Part of a small language model's weights.
Training: a variant of Muon for these matrices, 126M tokens, 7691 steps.
Each number is 128 + 32 x the weight over the matrix's rms, rounded and kept within 0 to 255. Layers, rows and columns count from 0. Numbers have three digits each.

# up: layer 4 MLP up, 512x128, rms 0.0695, rows 299-398, columns 0-63
# down: layer 4 MLP down (transposed), 512x128, rms 0.0697, rows 299-398, columns 0-63
up299:132124144089158111116140131096165144111081158037098078211113137148124077047106072142086125090109134093125227120130151116146133115171164110122156152150162096195134172124144110175172169116123140
down299:137218100152100117144115139155124147149115112167084188184154122150132156084120108085144066110084105099162123188170215134125143106115123095147114121126100133143123030129134115128101113130102176
up300:070072208115108086151111130109161128091109130092109174194147179095129155111072089105139100145084108088099181136139217149131140118126193082107145102152094123117154108082127069068113116186197181
down300:120095084124080055135093122147176136084101102137108163151118148146139158124134185101149102124131098129152172140098146199113132130217143141127103126072112125106169152213122105098188121113153192
up301:132153159160152108197086142115085151127094152102150102033175088082166153128099102121149081128104169155169099087127116027175144044103095110128107178095107139155077176134154094154136158151127180
down301:126114136123143122033207177148183117167150082115077119148074146153170074121092072146124181115179055120159178157171135155114151155133188120179138110173111138097168034100133224123164071134087116
up302:129141156064134105075040085138141106158101138134135121106142095175176086087148079136148108093075092118137182165107171112138113137148134187173106171096161122107151052140075145136088135157106168
down302:112123114179190139166156088149074135118136179108110145086071194198136113137124129137144097074126177141142118098133169097113185154144146115137179160066083073141105135118153122090210125052134106
up303:124130149114124149124115140158091191124105138101140133140079078115151071153146116085094159137099132136197153141150143128121160095133169110089168104157089100098067184105117129136112167121126129
down303:069143130134128143119083144128099117102152128163120135152163182113089179136176129122090119137125108150082120145116128074144071138110087151115121172101131162138109113121108116091081144135135176
up304:141152163154119070144165118218189112095026151104170138126104142140147155134175069103084142108169171085112114143136096113119152127205091154127119083095142145132156127113096105106085132134097127
down304:093122132136158177126076166111084136174147120114115128118113094107105103169100143125149090132132121176173104086201171132089118084138148142145198138101059131147119128123149139170106115135168149
up305:119137157173095090158132201142124090119127113107081130122124131141143199147128093124149120174168117129158102107140174094154065125160157168132151141175072134124115128076133163137158164118138152
down305:144124067102077152116161123100169155161104146148137154117185061111115122098142121134112177161044106149155139222110125100091129129116124083157074142085178144080108115166122115107157136107124126
up306:152136101083144130056147217078119112157134103114103177108111110209187126110127137163107128143166143104129121070160151121153114132153066037172142107147170105106154072133109102099192147105129150
down306:144161182109106159142113116140073137134148114088147096177138162132141168157170098110093111176114156111155120160149163096145144081106163133125144164109167150156133142193150174137099136088150199
up307:167112098196138148197123136059111155149100124085079122175107096074093143105097141117121145155149148153175116099107092129115147191212081127193112144161075136097134116102115105125135121176098120
down307:118143146150161111054128186205128116137162102117147097138157169242186095133097118150097116128121096085177124125142137134169106093076151130138091135122162086120117164142112177141104107160119110
up308:079098128081102191140109150135102101171120122102109132115117082084116086102140117090073161105137125085068090133147080148141114094146081095188107101143132134232090093092163140101114110171179134
down308:119179100129125134094160151119097083106090134189114103098165096188122192171063145123094199107147115110160144107150128098076153139137118138121135134138106151117181161069132106146137186083105076
up309:171162115126098128163155131169077170133147138155152069117126171162081129134083086140123118084134211133117115105144127164157129108151136111114153194117123151133125093128062139109147149114143133
down309:145140175134101139138106133092131109175124123144162174152188093077134122121129195107163149140145088177096155126092121144168162126137141082102113128127119117091043174168199181142129118158128117
up310:111078101109101166132171205117109110120116103141135143162095078160115091176113091123121129140135131159103102170108132116140088111190131159120114115150125117109119123114193129105096183113159155
down310:135100171137156094085100138124170061178148129112046113125140127141130176080139159147106111119129122085129180099127108072132140146118056075150136176106097122147143135118085152125156100143095176
up311:173097050141123157106148130104094135150116111136181128157070102121043175129133155182168168180105131111118080101092191163131124148184171085136126103104126075097177094104113088077170138155144107
down311:135139120115201136174155193115121127110137112156111146124149130149154127135136129045092095092143144117148189123101129116117168090131063117125162108154110125141130097121126171144120084098147087
up312:094094117124087098154135168136110117125163138078117185204076094192113124114164164071091135114142142116140105070223137118137096163106128123136125098063104193115163102112107138133115150186153092
down312:162196160155121194146125148097128137139079061183098105063149153083173103164096105123129130174137140134105163121055113179121101124137104137095134138164111088120105116163165113134112119133101155
up313:125160121059136113112138151131153129134178104140126107133063149076064149067098087152071172084103097125131124179134130105157186173133137122171136142139110067067138136125134140112123129117155146
down313:134136106109103128149144167128068096095097127112135105153164080139171141143159131092205175138154165063129124117103128103161123080108153083155041139142096166123092127110103099129134148113126092
up314:139148129099136110101123117137135203116081171114147122102082133098155085172078054104099115133143132080110166153116146111084117139105110155099134110141077160152142129112032154122121107119167146
down314:125145130135105126128129153152121083169118070128115153130143165183145144117155176133175140135094163156108103090109121126180146151152186103114137159142138069130125142127172066103133158137103136
up315:080122190162175143150159110089102073083149098157146136168117116150208101186083144212139126107150181112136061157126139189127151158139168096120141114125187166121147163145149074105130115144125119
down315:124163166133085135083087121125119145178126114087154141132110099104125148137149137112112035079082182191152110129197083142157131155096082192088131156086079128139138133156118124182066126184129075
up316:145112106123119072145089091122144093150112165177173093083118097140124123124200139152107121155099139116075192167142103115146072134091112108183120133103089123176144116124131141168146079088133147
down316:120149138154127160109136163161124179121103101113105180082151081138113143139086126154175159105131127103127071120157123148170120078157128095093152115129102091129101134080120067100115131166121126
up317:117100087155128108084144101115133136130069194134108156131142179126065108135101093136202158147158110080177127150190111114136147163100107061129200158102116101031114181154165103118157117203130109
down317:147136171080101083202145061106138151178115123145179106107156145044132135120095081164159138133155157121092147164045080042153108142101141136096079204192130150148113149109162138135160110082189072
up318:105093145157148171185079157106123175150114100097109233167098089124087137096105144158087156114068091113163182138094080136157105116125107112089075119179142107119115134122089070142092138127131147
down318:147165144202203111146128104117178130141139063103125092138139024123210136141146140086165203153148118155148062067094140146143166104126177099179111151122170122175161037108138143129174112127132127
up319:200125127131141146122130112098166147134124063126102152123149105172096091128113085135146155114141100079143106138166106114146130152132104107230103081127131159120117131126149109149155115158086154
down319:076162110117120116164156114122184144083142136111088120127108189111157177163153125089090146114113174124184135162125169098085139142049194142105134152122164111170160141128146150149035056107132119
up320:186140085085102146150075160097127108108086158078126145102110141178101113148089092058050187119181184070122171124153092120122199101188187168177139129148171132124168129136132148092125096155145103
down320:110176106149106158042169181151154161102125101107166147143152072104085088103134141070175140099158126157167083092084162162088118102099108090154075095051128119115132119095111138120153222161138159
up321:140103189116133140111111121141116113138117168117123180126110104103125099110070106134134124162143178144095127120116131110120106140071161135144111099150101129125103110126129115165104185136163144
down321:106119064123147102126113153099149157106140135122138113126138124126103145143163105109135141098115066100135115160147191111121186126153088098141162160123119109142116139127112139109126091111066116
up322:117195150145144161068124103160103126133141148085150093122078068130110139141147105119087105092188124138137059119149108138132138119169113075139121053145102122138102089091109145157219120104104096
down322:130083128130127120181114104088161145159140116108099146130167210120156160093127159094181101160094147140119193138122143111138103134084136191094107213119168056150150121181109102102063129141172141
up323:160129149132116134120084138135093146140148136105160151138169137168122130145082085178136130112104115112164129114109125129189110161129095078127173127146155158157133129108119135144158189134142131
down323:155130095123125105110153095106159138115087124154117129138102105124141139121136125092146091076125133109101114148167132116093146119134168147114092102113187117125149114140130150119123095123110096
up324:164072121163091180115076174142112068130111141110126158122141140140164100140127076093117120157119090062081116119126102121128090138204121092134130104177146111127118059143095144087153098135129188
down324:113111118104105128109145127133164174110129137137177134099083120137095136143144100203110139151132171151159147112108143155110177123060083098093127134119140143091142157157167130067151173068136119
up325:082130121149171135124104146120061112197082097120123129144118063137142178139070143135078141105135135092081161170143094100194156178159141122121089168120107122129133143118166121118151086126127082
down325:171111129094075141095149078138123132102164105147194097132152125108118121156131119106209118142095153153159132121077148164115113123059111120143109131124100151131093119127125195145124142117170192
up326:133100106122145092121147117121092135121106128105108131088142088112148098124141050177040183198168162181108144118157145156089120140055099112126180140162093122131140106116103137112187151073146183
down326:084089155116157157164091189134157140076119150075065122150055053143146112177158141058148088098075150173142146089095058049131144140156059121175084132126118170105093124162111096162149090136094080
up327:189098076116137158096107144141144134115124151125153133141139125182131133090085081117103120168088126150118138131156080043186108120137127135148105135098125132115126172161161104110165110140169146
down327:127146150118102081135134099138130150140098132108092138152131126134145177170114128166145122076114119166175075130111165157119163120148137104142185142141127140176128092071121152155118187125111140
up328:116235154137139088162082128186115120127172129090146125125201118172178061156178122128092171193076155104122139083138091141064147163099103131147198139186122125162102142170081095153123133156145119
down328:124141070115127151141115138169148059142201105195160176095100082131167144151148094142139118151190104125120149135209100150114115153162058157183091166118125056049084116120099158191143103132142115
up329:145111100186160127132148122115071151120116118124125136193137122128138186137141127122133133087091144086090137109110157109184156101100088114133124164129096114146129157130063092090087121169180158
down329:111169161112118132084112141146151119107118163140155144120132158120140128112158202067146128197159139211135152161101142118092157149156151152133108138112115166133130097138185101102149133060113095
up330:161130080136115095119110139093073164159127134190154150074111185103133090139118069175161083113130109090113105175119169097129170151141094090136138127068099120101168129157146122126141145056094110
down330:126170187143136161116100160178134113112073119129110139187134104132127094153107156092131157176130159126074108116120135133134104069117166171133174148150088128133067166140125150101148103177088108
up331:117130107140125110083120164110102123113108167129121145107148121091111103096110132115088139113121130106136137092104130141120060115154132132119149120153079126117129129148168113154125155091149123
down331:149126149114127140149167101153158138157126122114141132157122160126152169147142123135163062149131116110124134172130148140140184135109122120146108171072171162156130147157104136134139124155120106
up332:143081117142168078108080158143125154131109136121110167096111149172169120070108099157126165153113130103085156149171121111073095076124120131162163136146100125175116128133135143090060130149107155
down332:071179117118124197163163127137090080115106139121166118143160120082119103156138140097090099137120160177084105101074129064140122158157145091079100119092118165132138169123104122171179140085139101
up333:092100154088062161111142160168116182115147138143146066118164138120163148145118067130084071070133166088166117087157107093131079092152094118096159093090094117087074133101127075156132188085155197
down333:129134133119136137130149103136115092117092091117090154133126073145133127150125127105141205149135116091100130172156089136142109074150168163137149095087119165135232130185055108094108074117131106
up334:113193169153088111140096128155129139137098107163159143140111151185111111144083121146104135187072146134147114162102142192115033137136158125101158155075114125132122128095157142097114131146160124
down334:167165181178095132166121134122162118120137119141127141136091115111171090089098144094118137177045079123142114172073133117078093107098108113085163158088101098144154160151145136145091132109130102
up335:102128067146145066160087108199124130144157107084130095148132172069104114120115131131145119124101174115144093150166122103151147145188184148130154133132109158180154110151095115119124074178117140
down335:147096151121127176080130095120120151109078135100125181146162111144157136118156133115079149142159096135097166143111121129110143107161090109110158088124104124071131156127150087113156151083112114
up336:131186106127120134065099171126156122146149066130143084126161199116107144069090076076145201138120114084086171084164143142125075105140175134156152140143151112120153095087144137116186107141162155
down336:120127164158187134143113140135088172101136110126179079080089109116132108155139187053132112164141144132126130146141114130152157136166073129141129073086117054113138128138107148158200144157173188
up337:087182103120101114104116139198063146154133159161099143135154165149078119082132109126068140071110144092135161129109157110133059119148144128121119132108120116092107174126108212149159129166120130
down337:097162091170160153072147169088191101032116114110143127143109070127093136161149109014162103134119144214132104126119139147052113165074145167180117136185079129130170066128136088078077105157133180
up338:138109092145118157100085128154163169087135127104151147151143150167148147127115123107139145095106164094107167117147087184157153096164090126126157142128128179139206152124097099103117133120137094
down338:098116124174104134175172113122140115166103143099101103154148118136170139155173160107149145170138108147095136116093140107110107116107124162122087108144192140140085118128059189096175116107169135
up339:122151131144133109100098126156142153148154129155103093140161064131151103177132094152153181152148151147140142087148116122103069141168111124148175146164124155130156152148097177178143093175092143
down339:128123116104175163168162145117100160103145119105131136157089145122120168133128159082083077096099102158088115159087091133145167120102139152108075041088133161128131104097161067060095130129147150
up340:167120151072195109095156129139159135134104170114150154139076082093093137110143104113110191111107134159120106104070061143146161073114103148146122174080141141212137139106193127181121128169127131
down340:113163108175096110159139163078128134175116103133085115134149148186121161112124151161163079111107109117171153129179182129114124149171110090148121059241124052068116111118167129103084144113121098
up341:117138106084169140152169169146163128068136120127123135155129097114133125100129165131109148075145175055141129179172099140090157142196097146141143114096151142150097078136114134140141141147166079
down341:126138165187138062118114167130127199145064150034127108121138115056134140156069115079169100150181109144132151066094121111078115122096132075092138110181192169098124162135154109185125109083159152
up342:137173119149091084153139143126154130171073074126172125115138110108074103127091147141107182157113128094150121112145158094116067156126134108137112154129159184181106145123139150106186131140107083
down342:141136126100067114117147108114094155119115142164129152108042143146100117212132109078134129148155115175133093113128090143197172124127113103096133216134077132148101149116163112178106163154071087
up343:129107134146111128068075120127144183112107066138098162151151107160113091153132182079118081099128152125122128116131097128113121142164170131145138184116088147122071166127142166126155137139108127
down343:186154160140115112141206107138081087141137130130129094117162103140157112145128101120114177144142143113081142106121145068121135119110078106063120167120168160159162095161102102182129149133145119
up344:061134187068071159077102116173104129203109093097102087199124103118082080111133109124116158153128208111094116151097089149131149085119144122173117149167083111154127116119148186096110123150206162
down344:119151169164173080111107129167119110108096150119145120132147149157147138132170153114180122149079178163186139116116125083104135116190105076129083172184115096173110102085121109147209122139142124
up345:143127135119142148144126138164130116131079128160124119109137093169160123130104080148176096103184138143107109152114097137080099137155134132163132090107086176059157108158101160194092117188065097
down345:143109103135102100109194152128107112178127153096103076105171126093133114193113103074063184118092091103126126147162159121102171122154113051085113224138176144166124151131153073117134138047138158
up346:180122165121093104090147119119096117127143101053158092176136115144157122063083122142098124062120105068132055096109121185060139141104105149096107178149122127130117165135064150116088103101104150
down346:067174149172102145147108128163119130116065109158133119107180116071125099178086143109143135181133185184096150099106117155165092083126156078091168158165057110092110173118112094132143109176144118
up347:100186118088139104083087140171054123120103171109093165127102126170119145113127150184090098151122172142134117130145116108073109131078101096121120105140121108167093118163164093129101123144159132
down347:132091133116114142164184170101202156099125154151177146115124165140099080099140093091134134142152083116058181156086122109159168146150116149168147182173132128142123128037131122157161077127143120
up348:122164088113121156110115157094098145207056125136087142104118112116149184167097131121133113130140128150087124145095183178167130164115126086129133145173157099147099168087159100093178162132120121
down348:125161110154136133112093113114143125103129152120135135166126109164080183099117106142107167161062133113171126152115144086118087079137108107123173154100160190120154097146102176134067078126136112
up349:105126102094085087070196130134172131099115136118097112149158133177161178141122150205085168104094075095135105057175124111161083189084139098141163126126094141149110180081101131147107172200159149
down349:109094161078176174111107094135122107162154130165071147102130128089144121155137079044178071112137141141142158140138117164087151145166151115092134189139099149117132115193139096112200097000158118
up350:135096108042155158099113112128085119083089107178138141127148145127139147095139202128052132127054148125093140096080126120113129201086095121102104095157079062155138085135088160170138022114103088
down350:170108122157124128190160149117148162177134148109110116106094121139102136156095113104188095099122133156134065133116184159127097120162132162131097179081161116164104186098143134082137108098157170
up351:048174138077140113117103131122160108138119110129018096147099133154084073135127114125109127119123044128141182080103137106141151119152099075140139147151112059129135162134104089184120099133122173
down351:140135041152166059105111097129180169070122146218095189175191159103142155123115119151126149121175145129124104143066143192133160098120104126074156165085136135104063066139094084047104111114120165
up352:135058136113116126124114095093085128179149147127197116183035083086125148103133161120119137125092144132128110110174091138133117208130084093166133115116123097126128119138135089123117079104116142
down352:112168119101104126203119130184113106094112077139059115107155170164142074108150139177132125152146093104106180164112136145115122057106200147116108142139122100134113134091104135146126191139189095
up353:202105102139113148187181129000074111135115126096091107108157080094078114126068000132095201133221129072129122066195155115126114068137177147137155151153155197131128111096115070096104135191145195
down353:174171155079148082138097095116192165139168080124142116118075181129171097147178074103113097072111206160110152118177106166109174121141100128144127154107164118116214117138069079137064129121130150
up354:150101096136112103130121119121168189113121120138168142127113101169110203149074079143150128171121107108129122091151173173146184063103106140083149153126182159142157133168077115114137112136084172
down354:123145139134117132141089141150080122081158132144103148133157100074126086108215131072106141121110141156118177115043097102106115163177126137145148153146141118110118146110140137115141155151208083
up355:116139121118143129205123084113140176077157170091134123099114090125083099107130153123141160121160162136083156135151132083112148127117092112087149074086068149093132106067139132209146187161110088
down355:129151175119128122046109120113104110161077139084157144143096139110127147159194118120117125098110155182091133113100110138136055084153116105122116194147134118102101096146104168103158116076135122
up356:159189154142106172127086106107110147123073136104161106098105147132117212112110082087102137150104186148081110155161100105134099057103194068108129203101090126117078114144138141123209124131141153
down356:140153154055127085154143116120113171090168075123134125131118109088077126137115109089109153149174181175184151087106104093191222152114069148151110134137119072107153135194127108086076132121068070
up357:110139164160074072143116095134162086127110143173176145139102136146091110110169162124121167113163151110111163130137136177114069176145084110199157126119124161089087086050082110145081051136181168
down357:112140120153133110081085184117127162125150120107140108099118184144194144112177146120100105078110144112115207110165109125173131123109170108127089120095186124115165150094109171093101183119095127
up358:142096120122111082206177154153178102162087098117186149138113178116130105146111086232084161107060140115104112146105118086153142125135160116137172124146113127118143148074091088129151130115116133
down358:138102095129085170117177139070149103141114131153142140136170054126131153127098144098179121088123153149153092090102112089131182189141126101126095146209150164132125097143186095132117161148125081
up359:137090131081172115087114058070178159108127111108120155147142104112142138122155086134047124111173115093127079141145161056073152109124110102137136122152104124147149112114117147188103144136163144
down359:106219132164065114195126161144117135177104092126187126119075141141101117129157121095125121125144172228133106123097097175156151119114127156139139168098146151148084158116196118147079076071063086
up360:104111086158125158135165132083090160176115162159113058195132147118093164063095153142099148075132154145106167109107112115104149137155132201181119163090137124113088114132163146091175160125158144
down360:148146122117110060134160196136102090118139077132164165124130127143127100161133116075165097178132146157104151178026139071162126158145107065113147169195077166131140175166139160114185137147057109
up361:154158117132092138150110158134080114160129143090133114148122094211074162197117129111115092176133172141108103086139092156127156131105122124145120132117117112129160126128161151144107136162159122
down361:108108161109142076132148139149148175124117152162140103118110122065129125104133122155133144151113137144060163143121155080119104117131156112118131128146121106119114141117126117072144128141110114
up362:117077134122060131149130123124089133136174150060130107143151147131155154135038129102089134053083095123139141091137050211153112115156160108140123179153111154124141132150097110082132085152172151
down362:136164132138156129102213084102095168050058076121149150138133155112109087152134180148190131161202176165160092124112147156130108143101155153154120119087165106115127120122127154192188166115194174
up363:105092120164140098082139120156079100126167158170153117095127075161106171141143212127135122152152154120142131105108136207197169100104193095179150153182098143143116161210182147105099129149099118
down363:126142082140128136163154082120174183126074102077104127170136080097111119034155142140153086071187104165109060132143135085094174174177124146089137119067112141158142130069072101164153143095085099
up364:151181109126158148133166174106145118100180152129148174153100184127116120112134128149141145187126125130179135133108169098115139145111143146153138177210104124166142175088160146084134161127141143
down364:118146174145103114125137125159131101067108222122123104132130110094097124171122127050120126074181134143090195144127119131115141135118093124144142169109141151129139151129112122188128058110089130
up365:128146119085077129165141126123142145160145177083144145106074119184108123158143144137122178161161129119132107149164086095115161097093201088146150103100122156189178131124171123159162115156091134
down365:078103129147180192145133110131073114147120084175150121159172121058132122145093135076140097156138096117108116135078139146132106094173142157063075084117085139170105104123099122134122142144124098
up366:161091143132087164141156109070092122180093003159114153124183080181078091105121192110131111218119137137071130090109140144164149179154153115088086116100101058086059144115110119114094161142060112
down366:052118112103180135104131180160172134083188200115095111139102138120115165130103096163123163079112120139137111142152066066085104102073060174178162138165144205150147108141095146129169132146115138
up367:091123068122149110122137127115099150121156099125140143169139119117119135057112133127138116067125130079114093151109132182110109115114098141132122153130107124119078148131149184144148126092121051
down367:197132200138150156119135129142125103161093122113115142115119102078150145102115154158139128142114127197098136081138148102149140133131160128151161166124117105129135074101153130097124141174157139
up368:099127054093130130132156087110089162076066114113147195150111141161144114134159049111101150096120124149129173135108119176192077123057119103102152201111130100134109143086160159137085097121106113
down368:111075197119145098078097125178159108164192148136117108152136142044125138136068171119101116165097138078162088114144139101089164090168134158147088106140145130131129144168072076116144112128135129
up369:104101097100157085155064115131119082146064138121137047129113096185095149142128110140120114103117111121158182103088107125112152140134089123164120161122148120147182128078151138129113134162153164
down369:125144151164099201141136137113112127114135055121126137091125114084143134146108160165140113181156150164104115141104148140154085135144139077093153161132085091093113119122126116148163155152074099
up370:127061086143053139143138163090091089144108127182164150119128106052156191111135106124150104161173133180077137074047104201149142097114112216105121126140132159176094074096064105083138143092131110
down370:109160166146198103135155091170186183144127139088102127152151160196112075169093124169095121100099107078177116138224141116106066143128124038159189106152170124115131177159174183179133085192163170
up371:078124153139130131084137077113154124160103115100074107101142170128175180131136131133114121128119129171180164129126124051154183118159111138112155142051111107142127094108174088141153118145136196
down371:141141063151131157148114155141192118140129120163165164128090125123111072144098153191137136142163159162118171131088114167185121162114088074154117075209150105108077140147142126138123081145111046
up372:195112120147083177089138092113137094118103158062167127173158132132175120129153139139107130136151143124163090131120151108127098165106112108145127142091110176173076162087127109190126193155154165
down372:093181131138161095104120196110153160164140148145076181110138163097155144119129126111122150159121095140160146124125112128125136140140116179141089129131075143090181166096153134150098147099127104
up373:157113092134129102096054147147132155163155127071115110129163230161117108147085101140108134127142150120111040133194137177202192134062135095094128157127126128129155069110131085217144125126089185
down373:118163145147140144160140113125155076114186099097135117104088114121111111089178145110169150107101122126091202090149139105097109225134092115161132127121128147103108186137161158104190117105162082
up374:100161072158092112098094169178162123183128127158078175095095111175141089173198130135140116124108107118124146151117136110135081173140146132170154099115114121129145114134153103137141161140111098
down374:174108180140150161171178113071072148098139075085106118077186111103085162135109070129144119099120103164122117120125138114150153138114148092081106153105131153154141122152114129135128115098127176
up375:140156106118101128098112148092155129127112174173207141155103110158115174065097175110139171118116166149141157137172206121133136164178137145122167142108115114085086185125131136149118108141146133
down375:085139176136095153101133154143080122113083161118073144100075134138142146184170148091120072093165131151076085159108088155128172112083103101127100175144139147085165135113145161058198088116094075
up376:163144101119141073101046140156139101158072179072127195145104180141097127086166116134140091115121123133137094120159114108133109133140154134141142172161137097154146145069134088090149125116143114
down376:100148162075095129143126144088151155077128168130081124141102117135142185135189122086120169163094132160128081146097111165126098128182104160164107079115149108137095120143142107200159135066129162
up377:133103145092112108198211150092126162124046121121193110146183097103079108140128115155162153127166158161163103097120153116130123144179155138117107133112062120143146137175147159153087136131115129
down377:136176123137127144060075114157131113158167133113089087133091129131190145113098090121099110123129091067099170098156174147123124139109118086133143142125202097151101119049083129100128150156148124
up378:080149079157090169109143080141096099078111056182182110092141130196151155129161141136107132082083175153155162139163125097136117120118163093094128124151133110135114176121152164107140099139170137
down378:151111204123145119162128201122179147204171151106141122120073147115106131143123125084172097151095093092077133134162182198156115135109104148115074114119169190122151161170163121110117170110074141
up379:157139106118132100134095119126142177128155153179171170139080104102134101117148100127151125124141096130113191124130125163111147131107150090139127093142086128123088139081090165066119142160141153
down379:132091122134138102100101132099148087146133102113103124104157187162119136133156154128122140141082121080151067135164112153097132129158119129121114157130168096127157110141124092171116101106165102
up380:059153130086200140132177130057112132108156153106138180139124064161154131140110130143089138058196098108111145174144152170135142147206168105151130127125163178162174096125152093151105133165180171
down380:207104102134092147075069144142112106087153058114102113056156096124119122077078148158060076118060137101132104118163127129177138070124110147157149092096163113106077159093152123166077108183109106
up381:110135127117116165123106120137125096118116092115172139140151137096141114040188101162114107134097189138164077140128079049121150113158095177219145161110123070106167117138132177114116119127158112
down381:115120169128114177139148116194087148094139164108129130140130125174080129174116102113174096142132051136116213119131107165161106152155166172153086145181091085121087150144081066134144083122110158
up382:117124134167134115079111154139123134139161097133138108129141146151115161149115154109147162173129128107146118211137139124143130114111157098172206139132112107154102163151144114198105155172101192
down382:174110175124197156119206106048106127140103176072075087157100123154161102070123153143128171147152163151156122148105180091123187170127097112173160139100105096121102114124183106121116061088127102
up383:107152122115108080045094052091130083134093088138108097124071121109096146062142076135128117174080181188134106176151122136143156111170115100128115214106135122085124105103154109153115100169112129
down383:135067141146147162150196193111094112151138124133052114134182180187117093171135170132129125121150153108126094105135110166119144136123123100125079072128116152175095088112108152158180159093071138
up384:126130136140084100091182118093148102138134091170092091093136115107097119141143116119099182183212162055131149121146156109072094155157124072104106174166136061101165194080191135131144113126167211
down384:182149123098113166104138167101103162114202196115158128164093137133129164039151083106185132099111134118104226054106166096141139113146121105147150161197166092134097117080170128124154113158096179
up385:182129124057144144081139087113167105132157106174049136076102150073149099114156105122082115125115188106152126135131111150136076126070105142130096152155118125160105198146078120074144114203097124
down385:065158128143139132158123154128133138142106131099171104148131091082097146181130141119123122161119092152119107078118103151145122087160207116125121142088103171197154089160128081144072217072101124
up386:105110118154080202102128168145124181154075145124094137142111154103092151144093123132103135055155139129118113103145134139171089094117146131127165136158102163183090139130100130141126132096156146
down386:137099123097127095080144118136101125126094098104127130155152096094131162133162185106120132138163167157136126185076118145148086152158086135077162161149110117119106152121186088149112084119196166
up387:122142154198066151055158151115147172099097188126158125123135078146161165094130101045049153113088147128191148145167098110100138030093120090108178129094105128070116173204103136122156133161126091
down387:109102086091130099144088094150133125179114095113153105182106130150118075156088152208154134153140133102128121130088135161175091078151132146124095137188133123126110118090100099111081114081139171
up388:153156142068114145105098126088097120170095196151169153130132083086077145156165122168064105073084172165127079163121127130145134134084119109163133052142126135132087137139094126156120099121100123
down388:107071089148159100142080138150100130105139112136124101094123115157204080069132146164145090167168090074108207102081110128116125155214089129107144099120084116116180115147140231058111155135139169
up389:094141131117120123153104124116094140168161176170151183101104068139133119115160129123096180140148114116139132089143099073162180135120095052168084134131121141082114169153097132106135145117098143
down389:099144115169069118106108168140156149117085142114125056152111182147077129115109112171141122108123167095136112174125130206065093147110144120160133131067112105133114108119119132139117095108132153
up390:124086121095142085107115116131083124129088123126124102111054167107140115147076119128132136121176102085237138167075132121105156114094087106113142155144138102106151118074137082112128141152128185
down390:144135157148115197128155135165150113115143124131151124123142077200110172097144123106114162136131150196053105109175131103152101115153187128142131120135105175145083141154125148134185103153136068
up391:128169133108174150106165162154167133139105160162133134128134149145088110128176162167110116136122138101082124115045117180151097107131127135164163147137084087138076114196170149066133084160095167
down391:154158096145073185155109125161070144126143164163161161177126124185128171140115130131171126076112110130139105130115149130120143158098142129128115125131153095160117102050187144098111163195117155
up392:117114102123086115085117139091081180138135200138132149143109132179094175081067157159060195120132110159099172124159106176148105121130118134113161135150120144145140116134128103153110130176122128
down392:151150160112162114138215165156128108107118066115155155132147128096129128103218146196175086107084177157125118169108097099158118137118081080150080065140052115093134180127180143138131119085178100
up393:124115133093101120146101095079150168162140117095146156171156136195114092115159105119172117147108163107117133176116157119120117104069139057141111131146166123143138105114137127096129125113166145
down393:156158160118144135067174156171140142075109145162108109091145111117132146158110128082065170101154122138163110121151043151181143126116075159146119171113104078112134122141110157103134045063105097
up394:120118089128077099124175157165129100210152090111135149110085132130102162127085121115073139086176086157137110065104117110104172127184160108188091126144131113160165084120191098092104122160126078
down394:106107168075125174181173100141149220034082134097180099136132114126132092150127131128114155127139185174177107081128107136228089156127143102113128132116125119123190160097139137124164164130164121
up395:170190150170164160193151111110151153190121133074099125154137085070160095173169046152169117137196119130205092128130101099132151131089133106128110107105128129192162121100135139095100197140116136
down395:097058111107084113102090136166114106072169167118162147098128163200088179123136200135081125115123160092078116138101162102097099156142141177154187117134091139102079180100119188097138079123140088
up396:085145105163139162109091096134181075104137095127193132159126149167182089138089130141121090074122148119138120109139122151080081123145144141089164087191110112083121146111142136116110147113166101
down396:100147181148139104183114154142152173161140106078115136075110107143060124141130194135146137145107115180070087108139148137147045071120144139090133075208093073175084109127096190084103177181127117
up397:085142122099119059164138055216128062149180162106098175118132063101151071111119093162113121145140068071127179118155135181094141106153127110099111146144180151093140171150116073091147142136108085
down397:124124109092129123111141159101170165177122162141127147078152160177142149146118136158107139158096130137169162148201074115167080117181121080129126175179147099168075144137173157126052170171100162
up398:095146156176135153142146075135140137126137098140095095138112102117114119104092112101066076104165154132151128107184103094133118088187125209165156109168107150119116189146184141063137140152157174
down398:150116104091136130158193124088171112090181134167146140115134096186144127095130110157154158117123110138081142135085116127143139197123111088128131135135141104198125132185110114140141121165104127